Weights of a small GPT-style language model, trained from scratch on English Wikipedia: 35.6M parameters.
Each number is 128 + 24 x the weight over the matrix's rms, rounded and kept within 0 to 255. Layers, rows and columns count from 0. Numbers have three digits each.

# q: layer 14 attention query, 384x384, rms 0.0584, rows 223-255, columns 192-383
# k: layer 14 attention key, 384x384, rms 0.0565, rows 223-255, columns 192-383
# v: layer 14 attention value, 384x384, rms 0.046, rows 192-194, columns 192-383
# o: layer 14 attention output (transposed), 384x384, rms 0.0463, rows 192-194, columns 192-383
q223:138115119149114110130145176124145128157110138107129087151122154135102158113119118118106085165099095136153163114086154109111145119125102166139120092119113147100103164166142105103167136108120101184103139121121054099133137103102102098100127145107120126110132121094111101154135148164088118148138164122162119154138154146171121115129098102072137144111162104103145151129139125111140132129109100135138156121117099136103120137139096147179126147112143129092120116103127148138093078154123101142115141116122116156159120135117113166084179116125124172146143148081150139096148175133110120113
k223:145156162105153127141134124137187148142116144088093082149111129134125141180193117162100130129146118152172163130105156092108136130114141141123170122096128148134122159117129114131159065151149152130109160143113102106094106133118139103136107113121077150109126113154144161123112135133130138144155120145129119159143154130109109124103117129151163149105149159131164099133142148108124122126138170129105154100120118156118105099110127120137163137119105130066145151108151122083123113150095156129092076119121103121155169174108122106150151108083096122148136130152167150157132136179127095144
q224:099122095127146117083186141123171161114128126117139138128155104129123114179126131131131122151089109137133154140138131072100137082160142127090152130144108101132120149145152193143121098136158153134098199127104169087127105088141100141106125113182118114129148102108141108157086139133129147150149170127136085132132183138148148151099119134113109145115113090109114130139124141123121098105146152127139071148117142109137149135172155152096157150135117121124168148136125127122163119134140126142125146106131090142158121132119114110075135148098162147146084098094134157105160114190180134162
k224:140109113134111146145118143125109150103114149131106115158132117147130178124141117080122123131133148084134130117113118129118133113103109107111137113167143119104114111125148131106107132154167117144080128169120124081164111084134137135097164134158163108118117143132100134119145150123116144149108130116123112109124155116124129118141118157108102134143136136142111129103130146120132117130131106133130119129149154102144124129139124135122112121139150158121111104124130148130124154128109147121148131133121120177122110113104139156110144124122134106144097144096132138090150114129112107121
q225:114125144098134131125132121140146125135130109123129121116095163176129082136123137115122086105120148089167125159158165152136093153102129117147142170164127134108134119145134137084075102138100144123150114151062131143136102123119118109141119165102136099105166149133126110117183084143108127123132118142155130111143140125125141116089118191159130115087125098080116107107135114120138113171134111129164078136106079091106092115127121109152079122134192165134115133132114126151112101127132131115114130144153181104162125152122101106157135094158101143097157120162153096132106150142124100123
k225:136144121137088127179140134157121149120123134117125118147128179139146104139135155137107124113105154118152177166123140126160128116072155155152120165120171129130126135151128103059115114095105117098155135113118133139182124161119098154124127068116148103127155186145118118117139103171171143124131137116121138082183117135119113073156141140138106124160153128091127140116136123135127096125133139163148138123067135134149130128122117118111088135131177083126141139152130146188100097126094071148100111150122126131142116131118123097159101140118090141118142142143116106125085123134082111115
q226:154134112109109161108109152143137108124105122133146115171146134116151128127138152147126151145150106139118136118133117126087129134138126130112129114145145109144145149103098167105095109151147124142136154120154135116111119146162126149139130133145124091165115107173140113170076143110127129164109143148121118150133112162133099121141147138134151145143117183117112121140129172102124104100124129111143150123126100133145132113126097138132147117131155171149117131117107114135170155131109147128151138103130118112110099124120149150139145119114118174136139084118158110136127117149107135102
k226:136131109133158128121095140128129164140115152125102114147149142102149150098180151106134116106156133118139119080153133162119160102138142106118127144139122134136100135110093132122131126128168103145138114118143097138133098125169132132136103144131105121100096124121116159124105163127114117128115153135129130156128124106130142118120129126109100084128133131083133082096136149140135082130115111156139142136115112130123126140125094149113115087104111154122126136095126114126141137134123176152140121131104113146103119125111130130139109147112136104120157135122125140135140104113122131118
q227:118141124136112100170139104115109134096147106116118089107043163121104127108128118103153084102119152103150117143127119110159130129097107136107108095135156097119116131102114109106092137113122146131116145127134083135144146112105084135112078093107144110115150128124136109136183099108142121117116114113090130108136131128131113140135097126120127111142129092122132143089145095150119172158129096138150120125154110138127089131148116094132120132123140121153088143119152134100125110136160098118121130163136168145130117140126135121143117109129094132136156148136104125118111162113153110133
k227:121186136115150108120157106165152131137122095117120109103125133099099132154130118135109132155130124167143130137124148129154108160127140144166141135124128112173107140116149116128103122125096136120179113126128162170116136189086121073154125078115084141133164161157124130128139117136169156094149115146105128128166149156130118139113145094157156150117110138157145122145126117117133157131116154112103116115130143130132135094122134122138122140135149115152160114141116087143122139148143128135102107134133141124138123136135115098145116126123120166127142088184147094135127141105151120107
q228:161135055146118124114111143141109109122152150125097124088116076106136110098131109129117105117127068085117118116122081109113142138127105104135116139109108147111120139113094123133117144149185132138121104121106139143103110158126122106118145153151129122143153136140166121159146131085141130112113117171074163157159138145119123109079171112121123098125109135124153152132098120132143158130166191068125133125113136100132103141140115108142149128137104148119073151146098105165137140132122095164119120130141118084121116111108141156124163123143122120091103120149134159160134084101141098112
k228:102114131095147100111119161165121158150094109175104101131092117099111116100088120109118129095121122126159112169140103106152138125126120165155106109121113101104113117134130150148131177131127151134144149122151165122106122158135147120092124125193118116142098109117154115141162127171108121107124096133164146131128156151127141140122161113115132103138112121140155137112119126166121109107158139101165122119082111108077091127144093106129179165115124156135171131122123087116090124134166144138113126170156141154125095066096107170138167089155139143112119112132139100105120115142152131110
q229:130110177112169131113099137118119099119133106151146132126137129171096117154130147123116126133133155166123165137151134091124082158126101111113148094144099122072122118103135110149129166073145128111151134149149108136127134122144108141132176142171110080117153118127123090126132126191117115155138184109175115067144143151097108168133165157148097111112159120122119130116135082109124090145107089120112128139155118104143170131160202111160071116121173142133153150144125125086132103177157173121108121110138153107153140139121135148117100082148160159107115140143129111168114181128107157117
k229:161108149136123131135126129135142116160141158112106142147114138171129146092136163134141173167095149081098102130091116126097065112114124098115133147155162148106137096155125125165170096121145079134121148139137108109136190091119120146117148127094176117138107123166161123149114140129144107148109135117133139095142091125107103147114163126141108091114143140112075123122145121122153096137131087100122152191138138134153106103128113116138110129130151098156105176155096138077128128123143166162149159179132156090113104131129141150091113089155131134121099181102101097177106107120112110125
q230:137133116119083113121147108149109093140149167101115135128119142105128178115136116095155170122152133137156107140116139176152141128139124144168092123103173130166080143132168095114126152107127153097150127093181089158147134138100124156143108128088080157170098204158186167152177144105166085156133128129103132103080172137114160133170145114154153160159148135132107141174094168156129145148127127156131129133139162148119118141102117037114165120115143100105107159124099149138119165102121099127142086156140105161118163123118085148152093192172099119126108149133095157134093084108106131129
k230:100131118110135140110159129139091121136147109141156139096118124107132112154117128144158170128135146139098100128151124138140085130146069132135107147139128170178151124082129156136176132133127122123112123038120087125126136138146127151172126152111110122119121134068142149128127139160110139090110097128103131126095086165067181131135121107126142195102095142151136181121117119164135150157153122128136065102144123170111124151098143087151209139152110114111069140093140085094149131116126095110116085121101126122150166118159140117186052172165118096117144116134123145149139137113131125143
q231:090137118143104091170131096102107152099136098123117109107070140124111126130123123094138108117121143115135114111108119118144112140086112140106123101147118103112126108108117114136125116138119103122128131122113106117153160140117101133125098126141150124139153130123123108132167108121156120130131130119104127124153140093131102166128109131102133118133172090113119150082129090121114149186133130149153127152138103133136093110144130108147114124151124125125116150121144134121100088135126088086139122165152138118145150123125145126133111109125127135153152125129115138140126146128133100137
k231:110168148124159109134160086157158134133111112139118105121126121123108126164139106109107123140116109160127108152097158096136135163143169147156133128142115120146113133116143116140134124134111142130133124151133157146107129196100132076128140079114101139144170142143098129116123116126146173119160113139138113123152149142144123140092113117166137133133114128165149133137125128100118137117128137115103134120143142113112139101126135133130119115112150114148161131124126096127128148152141130135103140150136161116106119136142130108156121140122132151110148097165156109131134113116138095122
q232:138138133107121156086127140138180146134119146144142179172181141155143135127121143135118179147151128140132141150113150129118150133146124117170134168124127145159145096146160122124145133140136136087135097138132149129123119154145163116148150149126105116150109130144116129132113133157124141140127127134138132128103129134131137110166176155144147120132122137119124115174133155112132104101126136145139155137123111122131141113101143137127119127136123126096154146140097129137149147124091152130124118106120113119118133129147105121142124150111147123104127100134152144135128112161114149114
k232:141068123133087140142098160081111126112143164125155154131134129146154125103125136131153145114122133098108135121158108146106134110114110086099106133119145120106160114139107150119171148109172131123094123128131083105149120100178117167124106150157171106115101122089145142124142152129099085138083138120143134130083106090118144103166141148119135121129152122100103132109127129139133117144125094142150127144123122133141137178141144139113144133147107129123109145120112159120150099088107120120157151108117129133129144134128129131134115138123126099133120170111113164143112109151117130143
q233:129090124098132137136122139135124102143153168128106141146143169109161107097141114121120172156179100126102164123122105135105139097171097095134144177099190130154102111104092162109138124114111113118153120115180152106113118115131129147119129133082126135168114123133110176140080129112119125122112073170106111163150113133101132102130138133129138135080142137112101149164109157118128088106092118110157145117120157128155130108126135130130182134109110128119104146129114114102116155109146130131116132118126098105115122087109097102141093163131124100106137078152137137124100107128124147102
k233:115125148109127103122136139156150130129130136137118137131116133047099139098136091114149144097130120127121088175191174125093143096180097088108141125125089112146123131164115143121122168129066133131136105075163127116085153129139195110146162184100106095107098100135106128118158127136108130155114130112162113139117112101114171157150129098149173136119118113125117144129098088113143088165100100117115111144153146111140145150133130125114128119185089142101086114132122116083113113106102120119151081157139091122142142061129081144143105176158103116180119108112132128105086136134158144080
q234:152177149142118165146125130124162140166108098117157091123135173131081125100125133208150113175129123148147135118109172109126153138121135107078134096159179100110140125106128160122128071126110122142119157161104138112143080099126139124120129105121097131127170144138138096125120149148083139117090141122129108176148118139149144127126117153169130141151101143129138114128125156134129130100135086126122065135124121155123150114113142164112124114142113111194102119121156160139180123129113158151144118135119127136136108113125172131095171089126131160156181090085162125084124135138133173135
k234:156186130117112162157113143083108122149130131081084106099139145150103145094176162125154149122151126128142124105122119195113164139120152107089140152157176136151100128094107121112121139128126119139132156143099096125134060117154128136161123131124126118145124185142149115078141138106142130138138117134081155132138127128159121148118139161112108109095196161108094129120126165111155119128115131140093155139139118122140109101142118138159083119140114145111102122159166175140153168149073171170136138117126120148139142188109136089140130162123171114126140114139118135118137173138121129167
q235:148131115144127126142108126135146121149122131116131106122127139111144126101164147180138143151180095158114099121141123110129162115135144109132127161121183159129119120082120142095127095125129112116138129144148145159125100137138166171117121117088125128128120174160153128126109155117127158116131101166120103164147093146140137115123107128141142127149134171153168106127138199128109147118126125100123131101110149148110157126070135146138171090091125107129120132148103129142138167114148125156168127144139131095120108094145106111153139130150099138111115113132177101125145095108123126110
k235:111136114089106101112136144119144135135114117138103105105149174097144116111145176113134123103124103135114109125172136147108154128163131132130154101093104124165122148064100114104131128125114152148149114077159113110088080118159170107152145156094139117124111166112128136097129132134088135117125116128117147137127143151140150113132103132116115094139128127136168135168077159124132120113139112108161117120148086153113105123140145129133137139139114176107122119159108109108133152120108115167109088131126088142146118112095115157146135134179188130105135119121125121117121160135148153151
q236:129130143142157154078126151135157135143104163141137168153208119140145131155127146135120163121127122131121147133129128136108145119141132128140126147119114139140133103144135142132145147150129148119128110139118141137117121123158159117142158146127095146134095143125134134138083156155125134141133141132156125148098132151114118126140166134131114117124106151144110103164124176122136094125120153146141137136108126105135151123100137162122168134096118143131158104143108129127132123112151167140144129102138102131132147127129124130100159125115119139128110109127156139121133110142143152125
k236:158078110136112154135087153099105136128158139130143132137117122143163126101134147137149132114140148112101142098143118132124137106131122103091120111116144144092167130127111137105142114144155120128097125126105114110152128062164126171090112155145161127122102117097131140136129150140104096136125137119138119128100108112152136135162138143099110108149155120111112126109121110162130132128138112124134130149123131123139136155134133104115135122125133136134086119117123163116157097115135127138151151101113110130127128116144135160095129126137157106147115142081116152143131124143116146128
q237:128167145165061163150118109137099121102111138128142121136117135124134170130120102139169131112113162161102109144137149151142121175138175137152140108087118091161158149116120125138088134195086113120170121132115084132153146180121171110126090156151110145116110103182133116087168099122139125144136116148124126147157117110109116102130089120121096139127143130133138124142075087105143137123146133137078135117141142132122130132111118108079111111132102106179095108114129129161170081134104115105126127133193081125086153141127160132115109154134109105121149103131094122120130119056145109179
k237:121182129127152155123122115105107125143136129113139150137108120105101161129126141154147151111135098169133118141111096123141141150135120153123121137138149120155084128092132129124125132157106132139138118116089145153114167130121122122167101115096094162130134140150124125102133119113157135124156084162129105125125125138161138108094111141146168139140127139129166158113147118138135145142129130148142159093149094126097126134104159159139134138153111131115142133122155102153122151116144108129145134105152167117123151122134159105165127123118125130135173078151117112137147108141147118163
q238:146114119114153126121161129159167132116159143132121144137133139119136129136161134137126132128169094082138123139121127135133112123145117130105150120147115166115099130144109191121123098153121118138109121120150142092108132142111131116121140161111124110119119124129133127116084124114122158103124097173113116124126104138117137076087121129114126119121125089142097190160129120129127085121121122096123139122123151106136117152154153136140189109120097138125087131150092138109114116114146155129119125098167120122131074099131131102107162119113075138125128091116128115116117115081176131090
k238:112086131127150119147133108179147116115093153144129105147060150124138150089170124173118131132156126114108109113159120129133147062132100140071157139176133161134088138152106132094077110136110173139128119089136150120142130121119138135100134172135144126159123137140124135145137134153164109123078146128153122113154158117127127137148118125154131120185139122133092129145151128147127081149153129142095137113102138123118096139144101108120125114137160132122147104136130133120110126129151159118167093159124099160141122102103079155120116132118088127132110157118112118114089111137133159118
q239:158123171125174149119138102127105140179122133127146152130124116153146151154141135139101106130149114128123149135104135156160081151098103113108144147124110149110088131147104108151136107115137149160173103171119156124083129155133097109136142111143123144097150122140125154113116127133085168120101103150111142140130103148127131127098165145120114113080154125111140134137176122156129126141146108132173157120139092139124069099129150093146103067102161121119163150161138137164099082136167176144157133162120169134161150135147143105145146097132090114145153111200126117153094180090118127164
k239:144097108147123143141114156129135145133146133119112124161103157224141112113126165144136154098103175122125149062142137129134108105075115127119133130156148158110143094156095179125115092141110100119144131123117121140171112120127135212140145105114185115115107127112155127123108094145177118100102097142098066117115085122152124127149121135112115145155154131125104130123153132176097095124112119120117129150085179138140093128103075163131163118116135108137130141142140168116109101126118115107124172111077122092142120155129124142109134091152092155122133136118156099158120162124101130090
q240:129079122126156128123113157125118146115113152124089116153134139106135095121131113128117099110086091112106107125135124087096127134144170120110164132127129124136105169142125199114104139139161147184109135110117146109129116096150125123097139119128163134129099095078131121114059115141102141137127117129178082134134131129123140130118102122135089124125136139101121113140134121175131101100086134091159073134120116091106120147155131161158161125112102139101135091135151138118087123133115134139104169083140127138150139128091126125103170142171133116126119155114184142110123127151187143128
k240:117143116115108141138087131158147144135075127155118140159125125082090129145117099137095106116095096133125128146137120143135172092116186133148146118094123086169114147161136100132081121114134173125144116160133153150142141097136135121105127127130164118119172097157088121100119122110140114168121143058136109138160174174140148098135089129118133113170135121123145119195108123078141128109143154123107123129141125101124135094164129109127107124135149125112136075123122156131065117129147096115114055134136069183125091080144110123135147143117105154126114109080168133077128142152135145128
q241:100145123134124098144128104109125164132130111112122111114100134143123128140113118098118116127086147120151130132150117118134132118115129146124104102122112092123146121125165114132139123117106131108106145125113106119139129105106099135109122093148139106135143126113127107134144130155148120151143128085116118116149166115127105175128111114096149137152137111140098108086099122126132142151140132151147093166144117124150144122144122140130096108131139116142124121126152124107114112120140097096111119124118131137148144124123131137105093104106176145151151150108126134138117132158134123104
k241:126170133139159108121149105146135123140117117135130118102147095132131126170152104130108115138094105142148108150089147111110108162151154148172141129117105119139115147135159085152119126109119145120125119151130159127096118172086133073133125109135094135129150133147122120128130122129143178096169134136139130127133141129110140139103115129147120134118138139151141127137123140111139152125108155117115137133142136132131139080113132114120101128111138133136135119128110081138112148135120148149097147124111154132103133135149144097142122138110128149128130102170129113148157112135119088113
q242:105163162171149120116119122120114161143125100144127098110111118116090118143131144136095091120092141128112124146136161127139114161103135119103117112125101104091102080140122118147119145133127147130099114160108161092150142119136090094138149099161095122114166117121112153119203136136126113130103127126142152125144143128131116177102124127142120122143145102144110107119156127138146127157132111126149099194118145117118091137138168150114087155134110135188155142105143126143106080159126118092095106130128190162162134104110136136115150096140106153138142136120147125130114163151173109107
k242:134159096114139154133088101121126099154141123113112122107089124147153134135116126154115161145117145137128164144123118144116122157109158135132128129133173132147102093162121141114149079128162141134125170177085133096137115116120104160132130093138119108120132145119140137142108090122173116133141159135104136121160125119147091160100133143135129097130164131149103130075118142127131146132124150135128160177087148107148115097112102116106111133122151108173147136154120167138158149137126139147095143126097147148127115124121170134124127115131185129098116108140113111123137128178127116104
q243:176100134107141143142137148127156134163125133150109107126132135139138118113153140180100151184194103105132138103115105105111125132125078105090128142121131146130138105110082161140153107089129112144137138145162164138087097114139147129140149098140146107117110101092121143110079135107086149102105094140092122166156102121119118117142120149124126128122124160147130141134165143105126099079088133083119145122104130142131133129118139179149170143132122136133107104136157109083155141152166147131148112119110130111111102098133115117130137131099123108132155098147144117116130115157131160125
k243:127119150120133124136113150111135135139120140110090125121126131110104140085136130108142103160153122112140108114140133147079160091118131084114134138148063089106097115154147147141098174097128093126135103129137115134144114121137141117136176148145127151149129120140108114157156159112099097130094153127103161117119150104129101178134142096122141098126123124100104097141112133109107086125076141115101121122131130120145121136176118159135125114127111185135133085134142158107107133146120158150132131142119103133146123100094124169071147128127110137156108150116116114112109169098159149117
q244:118131156157126105157121107140115140148118107097144104105102138131115120131130099106096117129101146132127135093122131125119120124114117143119139122132142109122137157141141130114115166118131130185146113111119102129122081099130121142101115099106137162107129146095132119147164117132105124127131141108109141160136140104125152151142124139094139113145173087116091105102097127166119162120151131122115141137134104132110103139102139131137128123108100067115134103133147164153080081102127103121127112132116128146143168153126136122121128134117132120152126138117128124140107142126117122130
k244:082135097144122126130139141132147127129128123099153123137144120138130129203134099117102104101104123142141119105111144107121096147131150128177157082137117126148118123138149132151140095129092145130136121132142131122095117143116136133133136100117118135130148122146139095129136098132129140111166114153098088133138138132126117126108117136147145148091122108130140126123125129133128162135111152107095131114151128120136142101109123134130139143138123119120143116134124148123115112147129117114102130090112136125133139130134131096135167116160111164141121117128184115115144146147131099136
q245:106120109099113097145119126098110142124122130127108112113090098147120132115149107096124086142108148096133158096128152114119115164121141135128117112138108149146139127134133110152163138120134101138129120140128115093132150149121103118116114128150149073114140123100105117144098099137128132131130145123144114114155122097141117155099119116090134130107163095119113138094143111102125161123132128129145134150135127120149110098134129140133096131152143155115119141119153116097099108137129111110107121114129132124120126136134140127130121130144154114151128154105121136151137136129106090154
k245:122135141124151104123152094138159134123113125105114132122126102116104154156126080135097096140108114146164107171088145092128137145160158147159126137120121120128105139141166099141127118135110139107113144156137161149112147177097129100118142111125101132136136117153120120117132122121130146116164128129126107129173153135115113117099126137141143138114126128156139113115132141090125147127126149128137121109139135139120148091111131146100132134126130136136168141133122101132120150145125127136125140155123152120124141120124129113141149120122100152129128142154141106133159091112136110133
q246:155152173127099187141131133108115101167159121142148085126093133185136135122171161136116104128142125125128145136115099143119085168117136132117133128129104134105113131143081122116114130134174132140147098140116136130152160160151132118121125119155132112135116080143129178099122113128106121134114109133117150149164096083123060156105135175133123087103100148138134112112156105111125145116107132115146153076140104097143082088104136164101103090092137130108139114105147096156150104125128133101139125115149156114142152101136117131165124099091110118121115105158139087123127170066136100101
k246:113135142124148125118129129120173144126141131115123078116136128094122148132139133123124111127129128128145140119115162115135107157115155125130147131147114127160110138157108139144117074121144109130184131130105162179119151162131141123140128116119117107097139115135120133119164092143153128102178137127098101115141114126159123129117120134118126120116130124099157134130150138127121116127103101125116143121130124106120121094123142145121130121100118152132178124142140150161098124140117158131109134133136124131135124116117126133142112111102121167115133113124127091131130137119146100128
q247:100145134163113117190129108117110138131127121123133107098109129130127118130118125097152119097123145128127100129146111112141132101100137133114120092154120118122144119111131099103125125126097150102117160105088099155164152136132121144127109126137155130120132136136134111099170108139130120121145103098132150105149144094118110143128060151128127135138157138140138111091105097136132138137129131148116098132140109121136137129120145137113082120128123109144115116113151151131127108136119082115114120165151126101119164130124098130131120135116144141125131144138131141124107128107112096140
k247:108176140126135101144154107168114127131118118128116121125149111105092121189110130114104125146083088159139113167100142118123122143126162155179131117125112115142109150106162092136142154117095141136135134154130157182111127169080114090108150088114111133140162154135102119130150136122135163113164125137122139106142149141139117138079111109143124137118117155130146152165112121100130163093119133114092135128136119142113135098112125135127105136124129127123159133148127095139118139150127123144105127117164143110108136135147124112127139140106132131120129103151135116114110133114148113145
q248:107116124115160109111141101114133148075132117110136146104108102115101124151093093093134127096067165139142107136169126108133122114120140150126122102113110096103174134113181115124130127121134143089104159108116138085129124118122106146117126133180129109147154106133117101147163118145177144165136164073143110103131159119133121148121147114098127123139139103141106132064124090117120106157148148164120115158151129114129151144169148100136117129172151117126127118142113086108131108156131127102105142148113143127129138146128145126130102118112166128125113157113116149168137156173122106121
k248:122124123150114092128159097138133135102101108154104149129134091167148153164092131102134103143119165128125119149082126084123109147114147159155138142122154112108114122131154112132107131130143135128102117168188144108125181158082107102111155104155137139128143139140119130143100150099142150112176118132151141116136129131107140125119141140143122128124096162168126104122145142116144149131121137126147123128145146162131135110123131121127102145097171115146165152115122078121098153129132119125147166132126161113121101139116129128113104130085122156114108117181125128153151077144107138141
q249:084122110078130102124156114155143146108116121106126106132099147141101145127149100110159140119102154144139140146151163104144106133137136166139157110109134099192079147172156126109135129111099135112136103134162124120134158144122111119121108123081127103109177147121122138080113112163156151132145159146132107101143151113127145102106093101142123175151132105115071153130082104122153102128163106151111142105186145120134124149161121128093101137142135148126132152127139153088117083143145115126102131125137142177146132127130152099144083153103139121146147147127119154130130159160118136127
k249:096142091114116111190152093105153101119103123106162121151127124141138160132148136128160158143178124202134127156122137109126137145112074149125129163165162123146065139106175110135140147141122113138119124098110115101118147139110141107148119113078119150142136133134148196137106137125172165144139117142106130138178129145112112106145116143155131133149094098190126147132149186130139131155144135124132132075148153146132126095110153152120143152140157104130143134134154131155103118119133095118136129157100156119120142133126114097151103170058097132151125112130113154112129078139109108178
q250:144149102151112123137123126131120151091157130082135119135123081129144169174098119117164115081108130120152110103164091148177121092095163161158093096118135140110155147089166118141106136155121168113145176121095094144170139130096132132098097178164101116156104145172165103151172149123175085155174125099105130077084163150130120118127112101135136142118110116195174140104093132105123158157152128123094126088116127118124119156111112104084120107113176141129102127127099123164150135089133108143137143161158087122113129115120093137120105114146143135099098138130088143148109097070101095129
k250:135167107144155089083200091160077122141150098178120102133130093135142134171119145123130095126122120135156129144111129103192076169133112189161117126125126150142161166098150075114158134142136119134145117123126179162123171152089159072114137139107112109109155131135128107142123136146135181060130105147129117119133138139093123140098126099131114159110071178157173123115141128160139157094182141132154104086127124167085101134132143096131137116123123127135158140106113066125136173132147135145132099132125139124099141155142136099152138091102154130136142117172109099130130099102140105132
q251:135125140098119138119167125153161153128141139100128108130125173071164111100114107165138116151143118139119119124127121093133138104127118120107156187134165125165135128082124177122111112110132129114098164098148150110128104124121112131144111095100150140143166127170144153137133131144113131127152101136122082138135127152137138122130127141130128148129108156142133117174122159128110094102133129102143076119110166134128127127162095109146155140164128133145087116126129106170120140143130102135139122139107123127129102143147138126116089152114119135078144142124117114102142122159140142133
k251:122139113122104119146136145120111103140125128170105137142147160104076127103142134093102151124144129144121125124156129133108132125113098120133150139115109125154129106138138121128136172117094135113143092079170118116096117122113155145164130118095120124114142147104132135118120142112126148130125102127121124131121124102098135088109139110162115147102138135123114142177117143094131096103125095164134134127132137114136142145132130154146101156125098122120103124149120057108103147140084130133126083159129104159132101168105128098158098163125108122142128117127153135110128143109110167136
q252:150149127130159126132139095125111115136117122105136123119125138170109152155147095109130095111135144112101123130118138101123096150112107123133120088145118103112123131160156085108140126125130102125126122130099133145126142122118116117111147112162118069121131110108146143115098095157158125110124140128146103081122123127109118163112153130171094135117125120105128120088164092147135134117146125127150110093138113103148124109149161145153085139106131159133133122133160125139140123164124152100105122119132140109139158139143124116127128140117126133146121145135155119151134169126124111133
k252:130123118125156119168154102150135111121107134125116125146092139147142130165140137134125160142128129137129126132087157113119123151117113109137115129134125091114108129143148111151135109126145116144162148137114143146152122127120124132108115094109147104116137122141122131151155131110165158105129146142132115119154173166162085158089111111136127097108148139113131112119137125113122126130148110083111151115127150143135140105105137122126096134140141115172161139147122128103083146144136174122116158145120151125141125136106109099125139091111108171145098106150151098136111118147128105114
q253:139134152105152157113137167125120117147116148147123119145176142116132103115139130194133125157145080160122131123123138108131145162144173085111120155112127155150109133136073169131125115129137131137149102162106169142115106141162152125125149107108143137129117141134109152106087140143105138129118129169134106160141109144125138117107133127160133145112107172128158108158156177121124111083122145121137096101113131121132157096120113177116149117121094153142158120141121137172150156138126158158170115113119120138130121103124158145127143120145144144130149125133157115119141123130144130140
k253:173135119117085143145068150103125122152146120139123124135145166123105135080136167128147127096132127111118139083143117146131166106101132114082127151114117134116112131111127135135117124118137125138133159111120103136140082110156146153114122154117137111130091151119106139098106106125106111156114142123123125146106127133165135114145106151088109112170161128108125141132137149128135091125117110143134112139113134103117139138137104158109115122133113160135106118151171195134113108127100118170125118115155090193119135126120126140122152149175134124131127138076120127098142143105139159137
q254:102137132152110122105146108145109152107141096122134120117091132136096127122122127115145111120108155108133131157119133121134136159120098143152122111108139094115123118129165112105122153126123159128125146154156104112119147112108096129131124120151073140129169163126114138124202140114162088116136123120098159122128139139122124166146158126139144119141168124095120140123119126135142144173135088118171108141138117130113083135156130082159117150152171142183134147130144117116114145123144119123085125171117164154168137115144115103123099110173119125143162136139120145141085165155124118132
k254:123143128128140137120178125142135098164136113140143111125101140146160135121132122142128188137108155123122148128142149139128081187129090103153118128106151125198129088115148127092171121139118129114170130136109124105146156146114133145165098065107085113105115145149144138118110109143162117139096105126132107142146083142121120168122160133150161111126122133149134132112127120161175125147132105133141118133111142144139112104136139111153147122146146117155098140153104100136144110124137133120111130126109154123128137130137138108148102144184125145157155091171094119150110125152137119095
q255:156120135108164146078138142154131124167115145147148136141179121160132117129137145184122145166149086116096158149105144151128131132151131104152120157113125162163110114161126118115172111115142132121161090171128177131105130134145151112150160126128083113147121147117116188127105139156095141133112091151147137147114116141138148135102176131181135141124128141105134093167154157147140113109123124116154122112126130159108138096120132149151137145113132145139151141158129140147116155118131171141129118119121120125136142119142140118119143143187102113112137100144170132136111118129137123094
k255:160103119130104161148100148094091097140158166113122139141111154139170113092140169152149176076127153117123149097169114138109108104111122095098125136127142139123155119140111150119170125115133113141121143100118095087157104084161128204111112146129174113110083119111149147109141115152123081153095149111142122136091085123161125137152131154102108102165154114096105123093126126152138105130139110130158140153110123121128122154124134128128155122130135129139092120149131194111131086108101144135157122113119095151150137107124128145106118122156133103133114147090096154135109130151112135126
v192:118104116149133113110169117148215113173123081112143123137156168101132132129123172124137133130151164108101095151148111121077142089146152172147161108169140150113100156126111162103095149152121097117132167148093137118133138121128125090102150103126122170155147120106100163108146157133133136192144125152139150105138145121106133144142108100106098115138145148161099131151136111149119124135111136096153149134141138180117132099158122102119154130147124189075121108134155136155146100166103122153137125107105131109146159165136116110132131131144169114122114124124125112114095078137192080105
o192:178160140113122133124140143138144093133099111143087096113108137177096125063129146194129121131168145146115147104091128140165128186071124132136134113123107157148098087127117131138152130124120127144128137126121091129119141170188145190154165117096101119087103154110148095159106122152112108111152135118114166139157143121119103126110115071121127137142143142135115103133149143093165146128110137174146119162106126131118107135087133100096140134106180121100137151154121098117150115147147158131161092150114136148128110099177125181113149127135135103168136101131119128147150126080082112130
v193:136121172107126153125148124125161156125162125143117150127139107111143154114137071068103126158132100131167137132142116139104145182122113090105080105145077150159174131107127079153138157164131126125120115108096136123083142158140141122073116142107155133121154122117113159106115110114141155123102093166099119126117115140156134141109147119175131131104106108149168133157142170109136079132126095087150143091137130111122124110156167129092181114134136111153130137149145166140124149166076119160159121126073099136175124132134201137124141134100069107168161178094084173142136120115082127161
o193:106129148178146115186158110095086155161138094090105124147123133096095131087117086139151136115168147072142170109142109096161137206195167078150172128084102108133139097103113218103083134119166139127128107109133098136144166113107125151100148137111115154113129108159137116133145137106118099161080070130102097141170130156146186098108181092154131123127137113137089129150078206113185100117079112139136136118153123084117122153150127143122145082142095155126157138148116108158151113112165141148088073104119144157103149086165144139124046133155132154116119161110088144144196145155164134121
v194:141088175092123117147159121092111102113123150154103153154103112099109087141142130123119158128140102147124143142137139122145118129130151062146106139115137126115114124122157115119129161129158147101103160172180140122157093135094137146140128129128131095132140139133132119127142116152089128182108149090143131148146105137137145116132100133119142131098134100111083131117124101125130134137083167153133169146137148146120164147123126152132119128131117095093171112118115127074091101091183130088162122147179133141127131151138107098120126122137104137162133044153141154125125144117122100118
o194:080089121126116124147162178143130126130180144136112108131155088146140151104123112152191104142091150132133095155089134090125094116094144158073086102113129133141128147156137139122156132112155103111089121071159143081161120143104174154087121158133089117134160108141103080114090120142148112126132154120134066091136108125116088140148098129107182114132155182095157139092135088147083106096135144093116133127107133108157140112123115141122157106124091114143125145115113196122092148154120105131162181147113131100173125162092107104116130161179148120128140160119133150136124099127148106140